config = dict(
    num_hidden_layers=8,
    hidden_size=448,
    num_attention_heads=7,
    num_key_value_heads=1,
    head_dim=64,
    intermediate_size=1792,
    vocab_size=21757,
    hidden_act='squared_relu',
    norm='rmsnorm',
    norm_place='pre',
    norm_eps=1e-05,
    positions='rope',
    rope_theta=10800.0,
    rope_fraction=1.0,
    qk_norm=True,
    attn_scale=0.131,
    bias='none',
    tie_word_embeddings=False,
    parallel_block=False,
    extras=['gated attention', 'an embedding shortcut', 'skips across layers', 'weighted sums over earlier layers', 'capped logits'],
    init='trunc',
    init_std_qkv=0.023,
    init_std_o=0.0,
    init_std_up=0.023,
    init_std_down=0.0,
    optimizer='adam_atan2',
    learning_rate=0.000771,
    lr_mult_up=1.03,
    beta1=0.9,
    beta2=0.95,
    lr_head=0.00294,
    max_grad_norm=2.0,
    warmup_steps=551,
    schedule='wsd',
    decay_fraction=0.551,
    decay_shape='linear',
    final_lr_fraction=0.02,
    batch_tokens=[16384, 32768, 65536],
    max_seq_len=1024,
    doc_mask=True,
    train_tokens=341400000,
    max_steps=10831,
    dataset='wikipedia_en',
)
Each number is 200 + 20 x the weight over its row's rms, rounded and kept within 0 to 999. Layers, rows and columns count from 0. The size before them is the row's rms in percent of the matrix's.

# layer 3 attention query, 448x448, rms 0.047, rows 87-115, columns 0-111
094,205,201,179,212,193,230,198,180,198,214,190,212,204,193,182,199,195,202,191,253,158,223,185,191,161,178,185,165,190,229,219,218,175,185,196,204,185,196,209,190,185,195,189,186,185,210,239,219,195,178,197,192,177,195,171,198,208,187,175,221,203,205,205,226,198,222,184,196,201,194,183,205,197,187,190,216,231,214,187,180,206,159,203,203,177,172,173,163,195,192,212,197,195,198,217,200,204,190,226,206,217,217,198,162,183,184,192,228,195,207,229,201
084,169,174,164,218,191,236,191,236,200,193,223,215,193,199,215,171,211,252,209,181,185,213,198,229,194,202,190,188,184,222,211,229,194,181,165,205,220,221,180,215,184,207,190,196,248,189,206,223,191,235,229,198,192,182,193,195,193,153,208,162,192,214,186,190,198,214,158,197,220,206,214,189,198,205,182,230,203,205,210,209,207,197,191,221,225,220,192,210,203,211,212,231,178,208,197,206,163,186,221,195,180,203,156,256,188,195,195,176,200,199,237,188
085,213,176,216,169,229,204,182,176,198,174,213,173,205,186,171,217,214,181,183,229,207,188,207,164,218,192,172,167,183,183,212,233,206,160,205,192,207,239,210,181,198,191,215,221,228,196,210,209,226,201,191,179,171,201,200,182,221,217,198,242,189,183,241,263,186,225,206,221,188,197,191,214,205,218,189,186,189,206,198,196,184,215,237,214,217,192,210,216,206,207,224,193,202,210,179,238,243,201,190,173,172,191,194,182,221,184,196,168,216,194,182,210
077,199,197,221,199,182,177,193,227,193,214,235,238,204,217,208,187,179,196,175,189,177,229,221,175,209,216,186,158,210,193,185,211,191,238,207,183,171,217,181,198,183,195,164,183,229,216,217,222,167,198,194,193,176,189,176,200,216,158,242,241,253,155,208,225,205,188,197,195,202,202,196,206,213,221,154,208,193,183,194,185,216,194,173,173,202,225,166,209,193,221,175,210,204,245,183,200,196,184,212,244,200,205,198,187,176,238,201,180,191,192,226,187
086,202,212,215,217,218,217,229,228,236,192,219,182,180,180,201,167,181,216,219,180,185,197,197,201,195,165,225,205,212,244,238,190,206,210,202,235,194,145,192,203,191,190,194,176,218,214,191,191,196,202,194,196,205,198,202,215,193,195,203,165,190,231,179,187,201,222,215,207,193,226,185,174,188,191,189,245,205,208,192,180,207,208,200,198,207,187,198,194,180,186,221,230,195,175,197,199,200,194,200,162,208,193,180,196,197,210,197,205,200,203,205,186
084,189,196,195,198,189,186,202,163,191,215,261,188,192,197,199,216,193,170,233,207,191,182,183,201,232,191,205,224,230,215,192,183,224,197,166,210,210,183,210,219,219,180,262,199,215,186,218,207,205,192,182,220,223,184,204,211,198,157,197,182,222,203,205,221,195,221,178,187,229,195,216,205,214,189,196,218,213,173,228,208,187,154,159,205,231,201,200,202,177,223,201,207,174,176,195,254,178,227,185,182,182,194,218,185,189,185,174,195,221,210,194,242
087,166,183,214,202,217,203,182,204,204,176,189,240,192,219,217,165,176,234,195,194,177,191,207,239,222,226,193,182,178,174,227,192,230,188,204,209,204,187,175,191,200,198,185,177,223,195,190,228,187,216,200,191,191,197,204,192,235,186,227,209,208,213,192,216,181,244,202,215,171,192,204,198,193,222,197,189,209,227,187,186,218,232,201,198,230,223,181,256,211,218,174,169,192,217,194,172,172,210,198,228,230,197,142,186,186,215,205,196,209,171,200,206
093,193,215,232,198,194,218,228,201,253,206,194,183,188,221,209,214,178,194,211,209,200,151,219,235,204,199,252,209,212,222,194,156,171,224,182,203,178,173,190,197,219,207,242,201,186,188,175,172,222,191,213,193,219,208,208,219,211,214,192,202,191,208,192,178,169,222,201,227,197,202,186,186,207,191,218,245,193,195,204,210,193,186,230,211,160,167,200,218,191,209,208,222,214,170,197,210,201,234,208,215,199,224,168,206,190,192,167,224,207,199,182,200
088,207,190,210,201,192,199,189,228,186,163,179,180,186,207,198,214,201,192,212,167,211,227,196,193,224,178,194,207,170,165,202,200,207,189,219,202,166,180,199,202,175,213,196,177,179,179,169,179,228,198,207,189,217,206,206,216,186,202,202,184,177,188,191,154,200,184,249,228,189,178,206,184,171,173,171,190,237,182,196,215,202,209,215,174,183,196,193,186,212,184,198,187,185,155,198,191,188,246,197,189,247,201,200,208,211,222,238,222,222,203,195,170
143,214,183,224,186,229,176,194,191,191,198,205,229,165,179,214,200,185,208,238,185,179,206,185,188,204,153,195,215,185,190,150,156,220,184,210,226,208,197,187,191,204,247,198,207,195,223,172,206,227,196,200,223,212,176,231,196,212,186,199,171,198,176,199,211,199,195,168,192,165,199,191,203,152,189,167,208,189,204,198,174,194,164,186,179,230,192,194,205,222,198,188,204,179,183,185,205,251,188,194,200,222,188,219,203,213,198,238,187,157,190,190,199
141,211,205,217,207,197,183,196,185,185,189,180,213,199,172,170,203,204,218,207,194,167,202,193,192,191,185,194,205,186,187,156,159,231,199,207,237,208,196,192,181,225,247,196,181,196,216,165,188,211,204,212,218,218,170,247,204,209,203,203,207,195,184,183,212,199,162,167,208,189,231,176,168,179,177,190,184,202,228,184,153,195,187,210,190,230,198,206,185,227,203,208,187,190,191,187,240,233,162,197,202,239,189,207,202,218,176,207,201,171,188,170,199
143,184,217,189,204,195,212,216,180,203,203,190,190,236,205,202,209,204,205,215,189,179,218,199,196,201,204,233,191,233,201,198,202,223,193,189,206,218,221,200,192,181,215,197,218,212,198,164,198,172,180,206,195,227,190,197,218,198,202,213,212,186,240,159,215,192,158,165,187,210,229,201,163,205,180,249,195,173,195,182,165,202,215,225,183,182,213,173,150,230,169,229,208,200,196,213,189,204,193,213,211,231,198,228,182,198,178,185,202,208,194,163,202
140,194,218,185,215,186,207,203,192,183,195,177,191,225,200,182,188,198,211,215,218,186,221,204,207,197,220,215,198,225,204,206,179,218,195,194,226,212,206,203,191,202,240,187,186,234,208,169,202,164,188,191,200,220,181,203,211,190,213,220,225,210,219,145,219,206,142,180,196,211,217,194,158,216,160,249,198,208,213,180,167,203,217,232,206,198,211,167,137,243,166,240,206,210,207,202,218,199,178,207,215,224,184,212,194,211,163,195,189,183,186,172,194
087,190,199,184,171,217,197,206,215,205,209,221,189,187,230,225,223,204,186,195,176,234,168,188,199,208,187,193,174,167,197,233,232,166,203,215,158,205,194,211,221,180,160,217,201,204,199,225,206,209,187,175,187,163,218,173,182,198,197,181,193,188,202,232,198,181,211,225,208,193,165,225,223,206,241,189,201,207,188,202,242,202,207,208,189,185,188,206,227,166,209,184,211,202,209,228,169,196,236,187,180,167,225,192,218,187,228,187,210,212,206,215,199
114,205,193,205,164,201,180,219,201,213,189,227,204,176,183,204,225,218,184,192,200,214,182,192,190,190,176,193,208,200,183,194,206,180,208,211,181,189,204,208,213,207,180,203,226,188,189,237,185,239,233,202,211,180,217,212,195,207,192,172,188,180,191,252,193,199,245,212,198,188,182,204,217,185,234,169,203,184,184,210,229,182,191,171,177,181,186,250,238,155,244,152,196,192,182,198,194,209,211,191,164,196,213,208,181,202,231,206,210,217,218,214,203
108,193,199,194,201,192,190,188,197,195,170,229,196,184,188,210,221,193,192,196,212,198,190,178,197,184,200,154,199,209,197,214,199,188,210,181,203,181,188,224,195,250,191,201,162,178,202,248,195,242,229,209,219,160,222,241,185,187,189,195,184,209,181,242,177,211,237,238,191,186,177,197,198,184,212,164,209,209,190,210,206,215,148,166,205,216,190,252,227,173,234,186,169,193,213,181,254,188,199,194,191,170,216,180,174,196,205,206,214,202,194,208,209
075,197,196,226,229,198,190,192,176,189,172,231,259,188,194,217,195,182,218,221,199,170,185,196,198,211,225,193,236,254,193,209,185,208,218,184,218,177,215,195,201,249,196,178,212,184,184,215,201,212,219,206,198,207,203,218,210,185,191,216,165,216,193,199,172,223,221,205,178,185,213,205,191,173,200,191,209,184,196,211,193,165,155,168,197,222,223,229,233,203,225,174,165,190,206,186,211,153,201,177,239,188,201,177,168,187,195,204,182,216,173,191,244
103,200,191,219,171,205,197,196,208,210,198,212,191,189,194,235,200,194,184,170,199,207,200,187,199,212,201,183,197,182,212,190,224,191,192,201,184,215,189,210,207,196,166,179,197,180,220,271,236,215,207,217,209,174,209,219,182,231,195,193,216,177,189,241,188,190,235,223,198,194,201,204,214,196,220,164,203,186,173,212,213,194,182,188,220,208,193,227,272,133,213,156,194,201,202,207,170,192,201,161,190,168,199,185,194,221,203,199,218,203,218,198,229
102,222,188,191,209,189,231,195,198,205,179,176,198,219,186,165,197,192,202,189,178,230,220,211,194,212,215,212,216,172,196,201,204,186,206,197,190,193,187,201,182,196,207,216,181,214,218,144,146,192,183,194,195,209,203,199,207,201,234,202,210,174,194,187,203,199,144,198,221,200,207,198,187,199,197,211,190,206,233,193,187,239,243,243,181,165,206,174,146,248,196,228,182,215,197,199,196,210,199,202,215,217,224,209,209,211,201,216,178,205,200,190,157
120,206,191,189,177,200,179,203,197,208,176,211,201,177,175,187,200,215,217,191,204,186,178,191,191,191,181,173,223,224,186,193,208,184,196,198,210,202,200,211,195,214,181,189,239,193,211,254,189,216,227,208,198,195,205,215,192,183,185,173,207,193,226,240,216,198,252,181,175,187,187,203,226,192,242,166,190,194,176,180,214,180,171,175,198,214,203,252,247,132,226,158,183,204,188,202,181,216,192,184,176,176,194,196,189,200,222,193,180,214,217,222,211
075,219,210,197,212,199,204,209,166,176,187,217,240,223,182,189,206,188,226,200,217,213,235,214,192,197,244,247,255,222,161,221,191,192,209,201,210,181,249,198,203,223,222,169,208,190,203,154,166,207,208,203,196,190,216,215,204,200,223,197,143,212,176,191,175,213,183,200,167,202,195,195,210,196,186,237,196,201,218,227,197,186,206,182,170,177,196,230,163,259,209,185,163,195,201,204,228,172,207,205,239,205,190,232,178,190,229,230,163,220,199,220,198
087,197,182,176,187,188,222,175,220,187,205,195,206,199,186,200,213,194,201,167,199,238,234,206,185,158,216,183,207,165,174,174,232,192,189,192,161,209,192,211,201,184,180,178,185,197,194,252,181,191,197,206,189,157,219,192,178,193,229,208,214,198,188,247,142,185,209,198,175,219,217,242,232,214,227,151,200,196,188,199,219,224,186,197,208,171,175,214,203,169,212,162,159,202,209,213,197,189,175,197,219,164,193,208,231,215,238,206,183,226,197,231,215
098,165,208,206,194,226,227,178,222,195,196,176,210,191,206,175,215,201,220,177,218,227,216,206,196,203,216,229,212,200,225,199,190,202,192,207,203,212,236,198,184,155,212,184,211,182,221,175,180,176,179,168,213,223,177,193,195,232,196,207,213,207,208,171,215,193,190,163,200,189,195,187,198,195,167,246,199,201,200,202,190,215,222,194,205,202,185,179,152,221,165,227,221,220,199,210,217,221,191,209,188,203,183,213,171,213,162,206,196,169,191,183,218
092,191,191,214,206,191,201,212,211,200,230,196,190,198,208,169,200,215,230,193,183,238,191,180,194,194,194,235,189,193,179,188,189,206,210,208,207,209,223,201,216,177,228,208,198,238,208,137,187,190,193,180,206,215,190,178,187,200,229,217,211,193,198,169,196,189,154,203,205,213,201,186,185,201,191,246,189,225,228,182,197,197,246,230,194,176,192,172,130,244,180,212,204,201,201,218,218,216,197,208,179,205,202,221,219,216,205,221,181,159,185,174,148
093,181,160,174,224,201,234,203,215,215,194,191,169,209,210,162,167,207,202,201,223,196,224,208,190,184,213,169,216,182,219,182,218,213,220,191,196,228,217,182,185,151,202,163,237,215,205,216,236,189,172,210,182,188,167,166,196,219,169,230,220,188,198,199,167,185,197,168,175,205,171,204,197,180,204,207,190,210,176,209,203,236,196,139,203,221,210,192,198,224,194,222,211,203,206,193,189,198,214,213,227,229,225,232,181,208,179,183,173,182,228,207,224
101,203,229,187,194,212,209,209,223,183,212,193,190,204,205,177,213,218,187,172,198,226,207,195,204,190,183,237,197,179,192,226,191,190,200,185,203,196,181,214,203,197,231,225,176,214,210,168,182,168,174,190,189,204,199,196,207,208,234,184,224,210,202,151,205,179,166,166,227,218,204,212,194,233,175,229,211,227,215,187,190,209,209,251,212,174,167,179,133,223,172,216,218,213,188,226,216,226,191,217,201,228,177,202,219,217,175,201,206,186,186,167,168
086,166,184,152,194,190,211,197,204,202,216,158,176,185,197,189,172,200,174,234,185,191,205,201,189,185,190,192,210,214,236,203,201,182,186,189,196,237,208,190,186,176,201,197,205,205,184,247,231,155,162,203,219,247,200,194,194,205,161,191,211,207,211,189,197,182,201,163,179,217,180,215,197,227,177,196,229,208,184,175,213,215,162,178,192,209,168,164,189,175,174,228,218,203,220,216,181,169,165,195,215,208,185,210,194,210,187,132,212,197,201,202,218
111,198,205,217,194,196,224,221,198,186,245,165,210,186,210,190,206,188,212,188,202,222,223,197,170,202,189,202,201,163,219,212,192,188,214,198,187,209,214,180,200,177,208,186,202,219,189,194,219,146,154,208,207,187,183,178,207,194,196,209,229,221,208,164,181,172,189,147,207,228,226,211,203,206,185,239,205,219,218,179,209,221,237,199,213,184,190,160,159,200,185,214,222,209,214,217,196,197,205,199,208,206,191,217,223,190,191,151,196,173,186,216,188
085,189,207,213,191,226,200,194,200,173,188,221,197,168,206,192,230,212,210,197,212,211,213,189,180,220,161,161,202,208,212,227,203,185,221,208,219,206,195,209,200,210,178,184,212,181,202,222,216,215,197,203,198,184,204,219,190,203,167,180,223,162,216,208,205,222,222,161,184,211,194,203,196,186,180,188,185,206,167,192,213,196,175,187,218,215,219,205,220,161,212,203,205,206,169,181,204,201,204,188,172,200,161,188,170,197,175,180,179,180,177,182,224